Weights of a small GPT-style language model, trained from scratch on English Wikipedia: 15.9M parameters.
Each number is 128 + 24 x the weight over the matrix's rms, rounded and kept within 0 to 255. Layers, rows and columns count from 0.

# layer 4 MLP down (transposed), 640x160, rms 0.0624, rows 621-639, columns 0-159
[[186 161 158 138 109 100 120 170 178 129 149 126 143 124 120 145 125 118 125 130 118 118 105 106 167 132  63 119 141 136 124  79 154 133 130 124 101  92 124 143 105 151 144 150 128 104 113 119 142 113 131 140 133 152 104 102 133 125 122  83 126 114 143 130 103  94 126 157 129 130 119 178  80  91 114 141 119 139 107 147 130 139 100  98 147 139 117 104 134 136  99  82  88 163 110 130 138 115 135  76 143 111 154 106 117 138 101 137 144 130 112 164 104 133 123 101 156  64 131 102 150 138 110 145 146 104 112 132  90 126 134 109 149  90 155 159 136 134 154  99 142 139 151 141 136 117 121 116 143 153 159 128 157 108 137 131 125 156  92 142]
 [105 129 161 143 142 127 160 140  99 156  81 135 122 104 172 135 111 112 115  78 141 103 101 118  80 143 156 158 104 139 140 121 140 162 145 136 141 117 114  86 142  96  55 148 120 143  92 174 105 149  63 157 109 135  98 181  53 156  87 129 127 125 127 106 142 175 119 176 137 124 118 159 136 134  96 179 148 136 112 117  87 113 124 127  81 131  82 117 185  88 161 173  85 150 116  89 168 178 130 172 132 192 128 139 141 103 152 141 174 114 153 129 115 108 147 157 107 121  84 129 133  91 117 122 120 127 116 126  84 126  86 178 125 160 155 158 156 154 181 135 159 154 183 136 144 144 108 125 150 140 100 109 132 117 116 114 119 124 153  75]
 [106  78 145 136 148 134 159 153 133 151 169 163 137 136 119 177 116 100 143 119 135 118  96 110 167 109  96 122 125 128 139  89  90 146 185 148 110 161  89 143 134 130 149 126 145 124  88 131 150 171 122 146 160 118 109 117  75 132 157 126 125 119 136 115 121 108 125 129 130 101  52 171 119 130  95 167 126 131 172 130 119 101  85 147 159 108 151 118 148 126 118 108 111 111 100 113 172 154 130 133 121 123 157 142 123 144 119 180 118  89 140 162 110 139 145  87  96 135 142 169 150  82 126 138 177  97 136 142 157 109 118 128 105 120 115 118 127  99 144 161 164 120 169  92 129 121  89 142 120 120 158 152 146 104 107 124  94 121 125 105]
 [130 111 113 140  84 143 168 137 137 155 146 159 139 110 125 148 147 109  98 142 182 160 154 118 129  81 145 138 144 104  78 142 150  98 130 150 114 125 111  75 137 129 175  97 125 117 155 116 106 101 161 122 100  87 160 106  57  83  95 128 140 136 147  85 108  96 145 102 168 144 150 134 158 134 114 134 112 103 113 117 173 163 139 143 198 137 159 142 125 155 116 134 118 144 121 177 152 145 104 133 127 116 113 122 177 113 147 135 139 113 207 149 120 142 143 142 122  80 151 138 104 114 140 131 152 163 140 142 119 169 159 157 188 128  52 165 114 137 104 140 150 109 127 111 115 181 148 140 161 117 140  79 147 157 123 170  97 115 112 153]
 [ 87 100 127 136  97 119 136 114 145 116  75 194 128 132 127 172 131 105 153 143 117 123 130 101  83 140 146 130 110  83 149 108  83 149  93 152 146  94 130 128 100 128 132 130 133 159 136 115 136  59 161  98 102 118  87  76 101 173 144 111 153 152 154 141 116 179 116 135 116 105 141 133 125 158  88 133 141 120  85 107 105 106 105 172 146 158 130  93  91 168 109 123 119 127 108  68 172 134  88 117  89 114  85 114 123 137 113  87 157 131 147 162 102 122 151 104 108 145 107 157  89 150 110 131  83 126 170 154 166 141 170 114 128 125 143 145 151 143  93 110 128 156 132 100 118 130 111 107 104 135 142 123 136 130 125 143 128 126 151 149]
 [178 180 127 142 144 116  89 140 115 119 150  88 100  93 152 154 134 108 125  78 146 118 140 105  90 130 165 156 112 180 166 124  95 130 150 149  78 187 111 123 166 112 112 126 106 101 131 136 131  99 122  77 170 133 158 149 153 100 103 107  85 135 119  77 109 120  99 151 199 129  99 130 145 137 144 169 109 132 162 114 138  93  69 165  97 162 112 191 152  71 131 139 120 113 104  87 112 156  74 107 141 127 113 128 129 155  99 126 118 141 144 115 138 133 154 112 137 109  79 155 116 111 115 167 144  66 115 180 167 169 119 112 105 142 156 174  37 144 112 134 114 169 103 102 101 131 175 108  99 146 126 109 105 112  95 113  98 184 133 128]
 [ 91 145 107 100 168 107  95 118 101 141  85 148 130 143 130 100 151 125 137 105 141  75 155 108 148  93 151 118 119 153 134  95  99  91 119 120 127 135 124  92 112 119 169 144 112 114 169 148 126 147 114 136  97 140  60 115 143  78 105  71 116 147  94  91 125 143 145 155  93  84 133 122 155 150  96 128 104 108 146 126 125 117 118  96  79 143 138 127 106 129 124 149 139 115 112 167 122 113 112 115 116 186 138 152 109 131 156 119 153 144 104 139 148 131 109 152 117 130 134 185 114 150 111 131 112 123 140  98  95  69 146 103 124 163 132 178  84 135 138 119 155  94 129 158  80 172 143 127 151 124 147 139 119 179 138 153 107 175  72 167]
 [154 152 171  82 101  70 112 157 173 103 155 129 129 154 180 135 154 160  88 143 116 120 115 122 177 111 102 108 140 149 139 173 103  78 133 119 115 147  61 139 141  88 141 171 117 115 117 128 131 112 115 117 188 116 117 103 100  76 121 113 122 152  91 116 118 151 148 124 103 131 137 134 149  90  91 145 123 122 143 138 144 127 153 142 116 140 144 134  83 125 115 156 170 139 162  68 114 159 171 128 105 165 124 134 119 149  97 101 147 151 127 112 116 128 167  88 185 119 119 125 116 112 154 144 142 101 148 114 127 124 144  69  90 153 135 109 106 176 120 139 145 121 123 142  98 157  92 122 112 109 115 105 167  83 163 115 146 146 174  85]
 [111 146 123 107 149 121 150 144 142 105 145  92 155 133 144 126 126 107 123 108 109 171 150 154 134  99 133 152 118 167 125 120 128 123 141 115 109 118 112 145 124 102  93 161 132 130 154 147 104 131  91 125 147 105 104 112 170 136 144 103 122 150 111 139 149 129 133 106 145 112 120 123  93  90 153 113 102  85 139  83 166 137  93 115 131 147 103 112 123 130 115 114  98 110 126 165 145 104 142 106 106 128 113 116 114 169 105 157  94 116 137 103 117 118 106 111 133 138 131 161 150 123 143  90 105  89 106 155 111 136 137 120 125 104 101 132 110 115  97 138 131 154 136 142 132 121 147 140 114 141 152 129 124 123 145  83 120 170  99  99]
 [120 158 116 146 146 116 106 125 130 170  83 147 116  89 104 116  90 156 124 140 107 167 132 164 162 127 102 175 149 126 124 123 125 143  95 100 120 138 153 145 135 101 130  89 170 137 110 144  95 177 106  95 108 142  78 155 136 121 110 140 142 138 170 118 130  84  96 106 111 111 111 140  94 102  95 175 131  95  94 150 131 101 125 123 144 112 115 165 111 168 121 108 140 142 150 130 129 102  84 125 105 126  89 181 108 127 114 127 181 147 132 100 159 100  60 136 137 137 154 147 124 113 110 126 138 101 114 163 151 158 177 120 134 169 113 149 164  93 123 111 152 118  91 127 129 136 156 174 124 136 132 143  75 144 108 134 140 138 127 126]
 [119  76 139 144 102 147 135 143 142 118 122 162 129 123 154 127 131 137 181 123 156 150 113 109  92  94  85 140 150 150 121 100  63 135 127 133 147 140 101 129 114 129 168 115  98 100 116 115 129 144 115 154 127 115  77 131  78 133 116 102 146 104 155  95 175 142 139 121 168 134 107 174 107 154 103 154  76 124 117 118  73 135 135 140 102 142 147 130 116 121 132  88 129 194 136 114 123 127 104 130 111 103 130  93 127 141 157 174  81 111 150 116 140 130 171 133 170 114 137 151  92 151 113 166 131 110 107 151 139 107 145 163 136  91 124 145 161 152  93 127 139 142 132 113  79  94 131  98 147 120 174 133 160 141 112 180 105 163 138 100]
 [127 113 161 111 151  90  68 109 112 106 175 113 149 151  96 130 133 165 145 173 124  86 142 144 108 128 142 110 132 160 126 172 154 109 141 156  98 111 138 117 101 154  67 158 177 133 134 103 151 109 117 183 156 119  79 140  84 146  97  92 131 115 131 125 107 146 140 100 112 182 118 136  81  98 111 127 166 115 127 149 147 144 133  68 132 118 174 128 150 113 148 117 164 140 130 115 113 145 133 137 148 165 103 124 103 115 139 104 144 101 193 139 128 159 119 129 142 151 174 104 164 103 107 142 161 122 146  95 169  88 155 146 142 176 121 104 137 164 145 153 134 128 109 129 111 128 134 122 164 111 122 139 152 111  88 144 154 173 126 169]
 [136  97 139 172 136 169 119 188  62 126 132 151 107 123  82 154 124  86 117 117 112 159 130 122 104 164 124  89  88 123 106 110  86 120 147 173 128  75 118 163 132 112 132  63 127 121 100 134 143 143 136 155 159 132 130 139 180 155 112 124 121 175 153 113 106 128 128 153 102 111  71 154 144 146 115 120 145 120 156 116 102 133 156 150 139 147 117 142 124 120 119 115 120 144 128 176 115 178 124 126 185 135 138 152 101 133 167 128  99 132 114 129  99 146 174 115 123 113 135 108  82 130 103 112 143  92 102 121 120 141 129 129 131 121 132 138 161  88 148 141 146 127 126  92 154 145 133 146 113 172 109  75 104 103 122 161 112 139 115 103]
 [151 136 140 113 112 125  86  99 125 109 123 176 191  87 157 108 127 111 146 135 117  81  98 109  83 178 103 170 165 130 148 130 117 173 113 157 156 136  59  76 138 150 140  97 177 162 102 138 145 124  90 109 142 172 163  93 155 121 110 119  90 110 117 150 167 118 100 134 103 128 119 126 106 140  76 152 173 109 112 139 122 150 136 137 203 121  93 155 139  98  74 101 127 107 168  96 144 111  68 152 156 122  90 139 139 165 127  94 119 131  80 140 101 107 114 109 162 131 152  91 141 107 142 101 114 124 133 115 136 143 117 152 145 129 100  93 126 120 130 141  82 113 147 160 139 133 165 168 117 126 118 106  98 104  79 129  99 152 147 164]
 [144 154 103  87 111 165 134 128 131 133 159 139  97  77 145  84 135  82 113 129 140 171 117  78  98 159 114 104 117  89 152 149 129  90 103 116 104 137 176 156 126 150 167 153 110 106  95 166  69 143 131 160 140 134 125 131 158 116  61  67 112 118 138 127 154 128 150 106 143 125 144 144  90 147 151 165 181 134 112 138 104 104 161 140  97 125 170 173 137 137 120 133 152  94 138 100 143 124  86 131 146 160 156  79 153 123 142 119 147 146 130 148 111 105 125 106 114  99 108 157 127 125 160 160 162  85  91 107  88 101  92 140 123 118 192  99  71 116 144 133 106 127 132  83 120 132 109 119 119  92  97 133 128 112 175 107 159 132 132 167]
 [117 130  93  98 100 146 138 129 105 131 160 120 174 161 114 174 134  56  89  89 157  55 130 156 169 152 143 161 169 162 137 135 112 166 111 112 140 131 129 104  83 167 125 134 129  91 108 117 120 196 140 158 115 118  77 176 142 182 147 128 170 151 111 126 133 155 122 124 147 155 132 153 104  76 116 141 157 111 146  81 152 122 119 109 122  62 131 109 153 128 139 107 137 159 146 148  97  93 124  88 151  94 150  72 127 101 107 138 124 120 109 138 114 173 121 147 109 174 132 155 169 107 129 121 157 144 133 104 112 148 115 130 108 106 134 114 167 100 126 146 134 125 114 123 122 122  51  86 137  52 139 152 122  98 115 161 162 139 129 113]
 [157  94 112  91 167 123 124 147 123 128 118 126 145 153 108  86  87 147 109 140 149 150 139 182 108 162 109 134 120  83 121 148  82 116 102 121 150 135  99 149 127 146 116 120 124 145 177 128 105 123 125 166 122 159  94 126 156 127  49 107 152 119 102 153 120 110  84 101 139 160 109 142 167 113 107 149 113 154 108 154 129 140 126 156  92 142 122 139 172 147  86 152 137 144 145 150 133  86  90 123 144 122 126 105 139 146 134 118  88 138 112 126 140 103 132 155 131 116 148 161 164 177 162 123  98 125  98  92 126 143 108 142 145 106 147 155 101 126  74 131 130 117 119 163 106 148 145 128  83  87 122 132  81 119 131 110 125 158 142 165]
 [156 132 128 161  93 146 125 180 140 104 154 123 124 156 139 106 106 115 105 117 122 118 118 145 154 117 149 145 124 159 152  86 128 126 132 124 113  87 144 137 118 136 106 144 132 162 138 130 135 129 119 146 160 148 103 101 137 120 149  93 129 124 117 153  82 133 122 126 114 166 105 130  96 109 155  88 133 118 140 113 169 116 141  96 139 162  76 149 138 105 120 116 104 133 137 141 140 132 146 115 109 183 105 155 138 180  99  84 114 118 140 142  97  93 101  94  78 149 123  98 151  73 121 127 133 125  96 146 109 107 128  99 182 109 140 154 115 145 119 113 145 176 122 131 145 121 122 121 122 107 120 191 119 167 151  91 128 134 150 132]
 [147 154 174 163 101 148 143 103 115 117 125 106 125  89 126 120 120 108 173 130 156  91 127 134 109 140 163  91 152 189 137  91 133 141 118 172 119 137 148 155 130 121 113  96 162  84  97 132 137 143 110 134 130 121 125 134 173  93 162 135 154 102 151 144 133 122 152 109 114 107 129  97 118 145 175 159 160 119  98 147  74 115 126 112 157 110 123 143 140 127 129 167 163 117 149 162 115 147  97 135 105 134 118 124 135 136  99 129 152  93  89 113  89 101 142 131 123 132 142 142 150  85 146 132 117 158 143 181 110 156 138 103  96 156 118  98 133 141 129 154 100 109 120 121 154 110 115 108 127 119 125  91 122 144 124 138 140 151 125 128]]
# layer 4 MLP up, 640x160, rms 0.0624, rows 622-639, columns 0-159
[[110 131 127 128  67  78 122 115 160 174 102 141 108 144 110 130 138 108 118  94 141 118 107 108 144 132 128 123  83  73 111 165  97 127 122 122 133 113 119  85 149 172 119 135 107 171 107 126 117 114 174 153 136 182 119 166 153 111 129 106 134 107 117  90 116 114 153 138 127 127 117 172 176 102  99 155 159 140 106 144 178 177 114 167 140 100 137  85  77 119 165 152 170 133 134 100 118 160  90  79 144 112  95 119 149 121 116 134  75 122 121 173 152 128  95 161 120 100 144 125 126  68 120 144 100 162  87 140 105 115 112 116 139  98 117  82  91 127 124 139 127 138  94 119 111  96 140 151  99 149 138 135  90 150  90  95 182 101 117  89]
 [138 149 141 131 110 126 149 119 124 137 120 114 122 147 128 147 110 123 106 120 102 141 175 133 164 118 133 165 123 113 150 100 155 169 116 105 111 102 135 152  96 146 127 141  64 128 154 120  89 113 137 123 128 121 144 166 133 118 146 162  90 138 119 173 149 178 132 177 102 134 126 101 107 124 143 143 138 143 156 126 157 151 132 151  97 120 168 156 140 101 122 197 130 138 158 136 168 119 119 155 169 130 128  93 153 101  87 147 169 153 114 111 141  90 100 150 111 142 100 100 114 132 151  97 127 107 122 126 116 113 186 147 186 123 165  85 148 127 111 143 161  82 147 119 125 171 104 100 159 159 147 100  99 162 120 141 145 142  96 154]
 [125 134 153 135 126 100 148 109 165 178  94 122 154 172 131 137 154 162 122 106 155  86 140 131 143  91 142 141 133 143 154  90 151  99 127  86  96  85 151 159 129 137 121 126 181 146 110 152 104  98 142 110 122  82  84 120 130 126 153 121 130 163 136 126 103 140 107 105  99 163 122  70 182 116 130 114 108 153 128 144 173 109 128 117  66 137 105 146 120 158 138 151 149 122 107  76 174 117 184 146  93 184 127 163 123 140 158 109 112 136  60 143 104  95 122 156 134 117 106 126 113 146  99 171  81 114  92 136 166 127 125 115 116 174  97 152 157 131 140 113 144 160 154 142 131 107 146 109 147 154  87 161 122 137 134 126 127 160 158 114]
 [121 106  92 139 146 105 165 130 188 175  47 111 129 161 110 140 143 154 138 123 136 126 129 101 164 128 148 135 150  89 126  99 113 145 148 115 130 160 144  98 149 143 132 169 178 102 130 155 154 143 133 109 103 143 112  95 165 113 141 139 102 147 155 127 132  98  92 141  99 137 130 156  98 138  87 101 134 154 124 113 117 197 171 144 120 120 144 157  92 135  91 173 107 133 138 170 119  95 121 146 130 138 159 158 123 125 142 129 123 128 117 120 113 162  94 103  98 129 187 100 101 114 127 148 138 118 132 152 119 118 104 133 130 146 112 140 107 183 166 119 130  96 127 157 109 172 149  96 121 139 126 111 141 139 121 146 152 177 109 131]
 [123  93 113 171 145 121 119 118 172 138  99 150 136 125 140 124 113 127  96 171 124 132 138 169 127 170 182  82 152 130 127  90 113 134  99 123 150  37 130 149  93 115 114 110 150 113 113  75 103 134  83 140 132 127  71 135 137 155 130 133 106 150 164 141 168 114 155 143 123  84 117 142 149  87  75 163 125  80 151 155 159 105 130 120 132 161 130 155  86 124 169 159 138 100 181 124 165  93 129 157 135 138 111 130 163 112 139  85 125 180  97 149 112 120 156 112 121 124 153 123 133  93 122  98  90 105 135 161 141 136 145 129 141 140 113  92 133  82 178  99 117 121  96 116 156 115 153 104 185 226  72 138  68 161 124 112  81 101  87 147]
 [129 106 129 121 125 102 127 126 130 143 160 141  90 167 110 192 142 134 132 148 138 125 106 131 102 174 102  99 136 142 133 139 185 178 115  99 152 108 108 132 181  89 127 123 182 126 104 154 127 118 138 138 134 106 175 128 143 107  97 120  91 133 132 128 130 104 121 129  90 157 119  93 145 159 157 145  79 133 122 165 158 157 137 127 150 151 134 102 147  94  82 131 157 160 126 110 125 149 130 156 132 107 121 146 126 120 152 130 118 122 133 137 126 113 118 127 136  77 173 129 165 118 110 128 115 121 109 129  74 148 151 131  93 112 126 171 115 139 141 136 112 153 146 151 116 139 121 135 106 110 145 105 118  65 149 107 132 162 134 151]
 [174 147 120 117 124 124  96 161 148 146  96 140 131 171 107 110 142 170 145 135 143 133  82 112 115 164 119 144 110 105  67 139 103 154 158 125 120 154 100  76 131 113  98 119  99 154 135 144 127 151  92 120 145 109 154 155 140 108 117 120 135 122 139 104 117 143 108 121  84 124 152 167 162  60 101 120 123 149 140 148 168  99 140 116 125 105 142 141 114 107 110 141  88 127 139 123 164 139 113  93 135 113 163  83 120 121 143 145 146  91  92 136 125 121 134 127 121 133 119 136 175 125 114 120 162 110 160 106 137 133 135 141 153 118 135  89 112 135 127 143 118 125  93 131 164 139 155 142  75 154 143 160 100  77 134 144 102 121 128 111]
 [119  98 115 136 130 129  91 125 119 161 118 160 125 110 127 131 100 164 131 121 121  95 148  98 106 114 112  94 117 142 122 143 155 110 139 142 171 135 122 119 144 147 170 100 124 144 116 104 183 128 161 149 128 140 134 139 102 142 117 134 111 125 131 117  99 143 120 132  90 122 127 128 132 168 124 143 137 142 140 182 114 141 105 165 122 114 167 102 139 115 115 147 131 159 143  77 116 119 159 118 146 130 137 131 145 101 129 110 137 154 121 140 164 122 137 139 134 153 125  96  96 121 110 143 147 140 139  88 166 115 128 123 103 152 131 143 117 152 157 118 114  97 130 102 116 124  93 115 118 127 144 125 131 106 100 119 158 136 147 136]
 [ 93 108 114 116 188 164  98 119 108 130 132 105 117 105 147 100 131  77 109 120 113 144 106  96  86 108  69 126 135 110 101 116 110 112 111 111 141 149 148 108 136 146 122 123 162 119 143 160 135 171  87  64 110 113 129 148 148 166 136 139 116 134 202 126 137 119 118 114 144 155 154 158 118 124 113 158  86 163 117 150 103 114 120 149 120  99 157  89 122 106 132 183 104 143 133 151 163 136 119 140 155 121 126  93 119  90 132 139  95 114 116 137 120 123 119 124 110 172 107  98 174 120 145  97 177 147  91 139 131 151 111 104 149 133 111 154 157 153 135 149 129 123 139 143  77 159 121  94 112 141 127 161 127 130 136 174 144 112 103 135]
 [137  80 135 118 149 102 151 116 139 131 161 120  98 107 125 105 112 162 148 137 123 108 112  68  50 105 131 115 125 149 108 126 126 141  85 107 150 144 110 142 152 122 138 124 168 118  88 114 135 157 100 130 136 139 123  98 169 122 141 138 117  94 125 132 124 124 147 157 150 163 114  94 131 111 136 159 113 118  97 107 122 136 113 128 153 158 149 155 136  66  95 100 118 139 124  89 141 115 140  91 105 124 104 107  96 173 125 146 129 154 122 164 103 138 126 127 137 119 104  94 145 162 123 141 130 129  77 166 158 145 165 120 126 125 156 105 114  80 189 153  82 167  99  96 134  87 147 146 143 110 121 142 145 158 139 134 187 132 107 140]
 [110 121 119 105 131 105 139 142 211 133 107 192  60 139 104 165 107 134 120 111 100 146 133 170 112 158 163 176 108 113 102 123 163 136 147 130 151 125 157 118 168 124 167 139 125 168 111 112 153 191 146 112 127 135 149 144 136 150 166 145 158 153 120 111 142 161 137 133 133  92 153 102 123 153 137 111 108 112 138 145 153 128  90 140 129 129 128 143 117 127 159  74  99 159 135 147 114 126 135 147 110  71 164 107 164  93 113 148 129 119  77 168 150  85 148 157 108 132 115 149 133 116 105 126  88 101 125 184 111 134  83 115 122 146 178 152 106 129 132 101 114 152 104 109 182 129 150 149 151 120 132 146 145 148 158  98 140 135 142 155]
 [178 121 139 125  92  96 155  79 186 129  83 170 112 144 140  89  83 131 149  90 162  93 130 122 109 124 139 160 100 134 131 187 160 145 107 127 130 167 138  98 145 158 117 166 147 108 119 123 128 114 137 102 126 172 111 133 131 157 120 165 141  90 110 122 152 120 159 127 125 138 141  96 120  62 154  95 115 134  78 153 145 130  90 139  89 105 119 127 133 120 150 119 156 119 104 145 192  99 107 129 100 118 191 205 100 130 108  92 149 100 117 118 142 139  52 137 100 111 116 143 128 148 119 128 103 125 138 152  92 113  93 141 132 134 129 154 114 136 113 146 154 172 148 155 138 127 113 113 101 137 104 171  85 150 112 104 135 166 127 106]
 [139 129 106 115 154 132 120 115 137 122  78  60 132 143 158 121 142 146 114  97 101 128 136 137 147 118 129 100 152 130 133 106 125 166 161  86 152 109  91 147  73  99 142 170  97 128 124 114 150  87  85 129 150 114 109 134 123 134 148 118 103 121 104 100 142  77 130 121 115  89 126 149  99 161  84 148 151 152 125  93 125  92 149 154 157 131 147  94 140 120 150 161 117 118 140 135 155 108 127 112 136 118  82 153 121  92 120 128  92 134 105 174 121  60  96 114 176 125 160 122 160 135 141  68 125 145 133  61 128  91 116 113 160 110 157 171 144  92 130 148 131 164 106 119 128  91 123  99 152 148 109 154 125 149 127 163 123 128 122  70]
 [138  99 117 141 129 121 158 128 143 143 106 106 142 129 153 105 113 132 145 152 112 178 125  86 151 150 161 154 164  93 120 148 127 126 133 118 126 101 130  91 107 123 106 113 100 139 115 130 117 125 113 187  80 154  82 123 156 126 146 166 122 166 147 109 160 142 116 126 100  93 141 115 110 162  95 116 144  93 112 119 144 129 130 148 124 147 174  88 156 130 161  85 120  79 149 108 127 140 125  88 159 167  98 123  91  97 151  98 169 154  63 125 134 101 127  88 135 137 155 115 187 136 121 150 132 144 166 112  94 137 157 134  93 135  71 142 151  94 128 130 135 140 112 152 109 145 137 187 166 139 107 150 103  93 119 188 172 182 143 121]
 [ 84  94 201 120 116 126 173 154 140 160 125 133 103 126 100 168 128 140 120 143 118 146 143 124 100 153 103 117 105 114 122 155 206 112 155 109 194 108 144 121 135 143 179 132 149 128 114 114 152 117 120 123 183 129 178 111 126 111 117 161 102 168 102 178 139 156  86 138  95 110  94 131 100 129 135  78  99 142 145 166 134 162 142 165 139 123 110  70 104 134  70 145 137 113  84  90 141 132 111  94 126 153 129 136  99 118 107 144 149 134 136 111 138 130 142  99 143 101 136 113 137 147  98 127 123 121 115 157  97 158 159 150 140  88 118 177 118 107 153 133 127 111 152 161 154 162 157 106 137 123  78 115 103  90 178  84 114 175 128 135]
 [ 95  93  83 117 129 125 149  74  98 133 143 134  98 137 160 102 154 152 138 131 123  93 109 132 144 112 136 133 114 117 123  86 132  66  93  80 130 119 118  66 103 142 153 131 146 112 120 118 115 165  93 138  99 107 137 129 148 165 113  94 118 145 128 164 132  87 143 168 136 154  79 104 159 105 132 150 110 112 122 103 111  97 124 124 129 148 176 158 143 145 178 116 105  96 121 121  99 153 104 111 132 120 139 108 146 159  76 101 140  95  95 147 167 150 148 145  56 116 118 126 156  98 126 130 114 135 158 143 114 100 143 119 180 101 144  85  80 120 118  99 121 104 133 125 107  89 167 131 140 173 174 124 143 138 157 106 136 124 130 121]
 [125 135 144 125 141 124 130 100 149 150 126 112 125 111 130 143 155 136 132 154 150  68 115 144 109 147 169 124 136 101 113  87 117 136  48 122 153 174 154 151 144 123  76 122 118 133 110 108 120 162  93 129 140 131 149 122 128 124  95 135 142 160 135 136 177 154 117 112 109 114 116 119 124  98 122 155 146 140  82 135  91 114  97 125 156 116  89 128 120 166 133  98 102 132  99 113 145 106 152 165 108  91 123 132 119  93 146 149  83 129 137 121 147 135 134 119 164 121 160 103 132 183 122 143 123 158 149 121 168 137 116 157 147 149 134 163 122  85 143  87 101  96  96 158 127 112 113 137 138 103 143  94 137 144 112 180 175 141 146 174]
 [108 137 130 114 115  87 127 106 136 148 111 118 121 151 144 125 124 110 136  89 125 152 128  89 116 129 139 151 123 102 131  99  99 100 108 100 132 102 110 109 108 147 112 111 154 109 150 105 134 137 138 112 127 139 153 123 135 161  81 133 107 149 110 109 163 141 146 128 119 159 105 135 112 114  72 123 115 187 154  63 123 107  77 166 102 135 104  97  94 117 148 121 122  92  92 156 168 132 156  55 121 114 142 156 130  96 161 120 126 113 131 144 157 138 122 154 108 175 145 123 134 138 162  90 177 101 154  78 151 127 107 101 144 102 117 163 111 126 103 108 114  93 122 113 118 180 125 119 114 160 137 158 115 142 135 115 104 136 126 131]]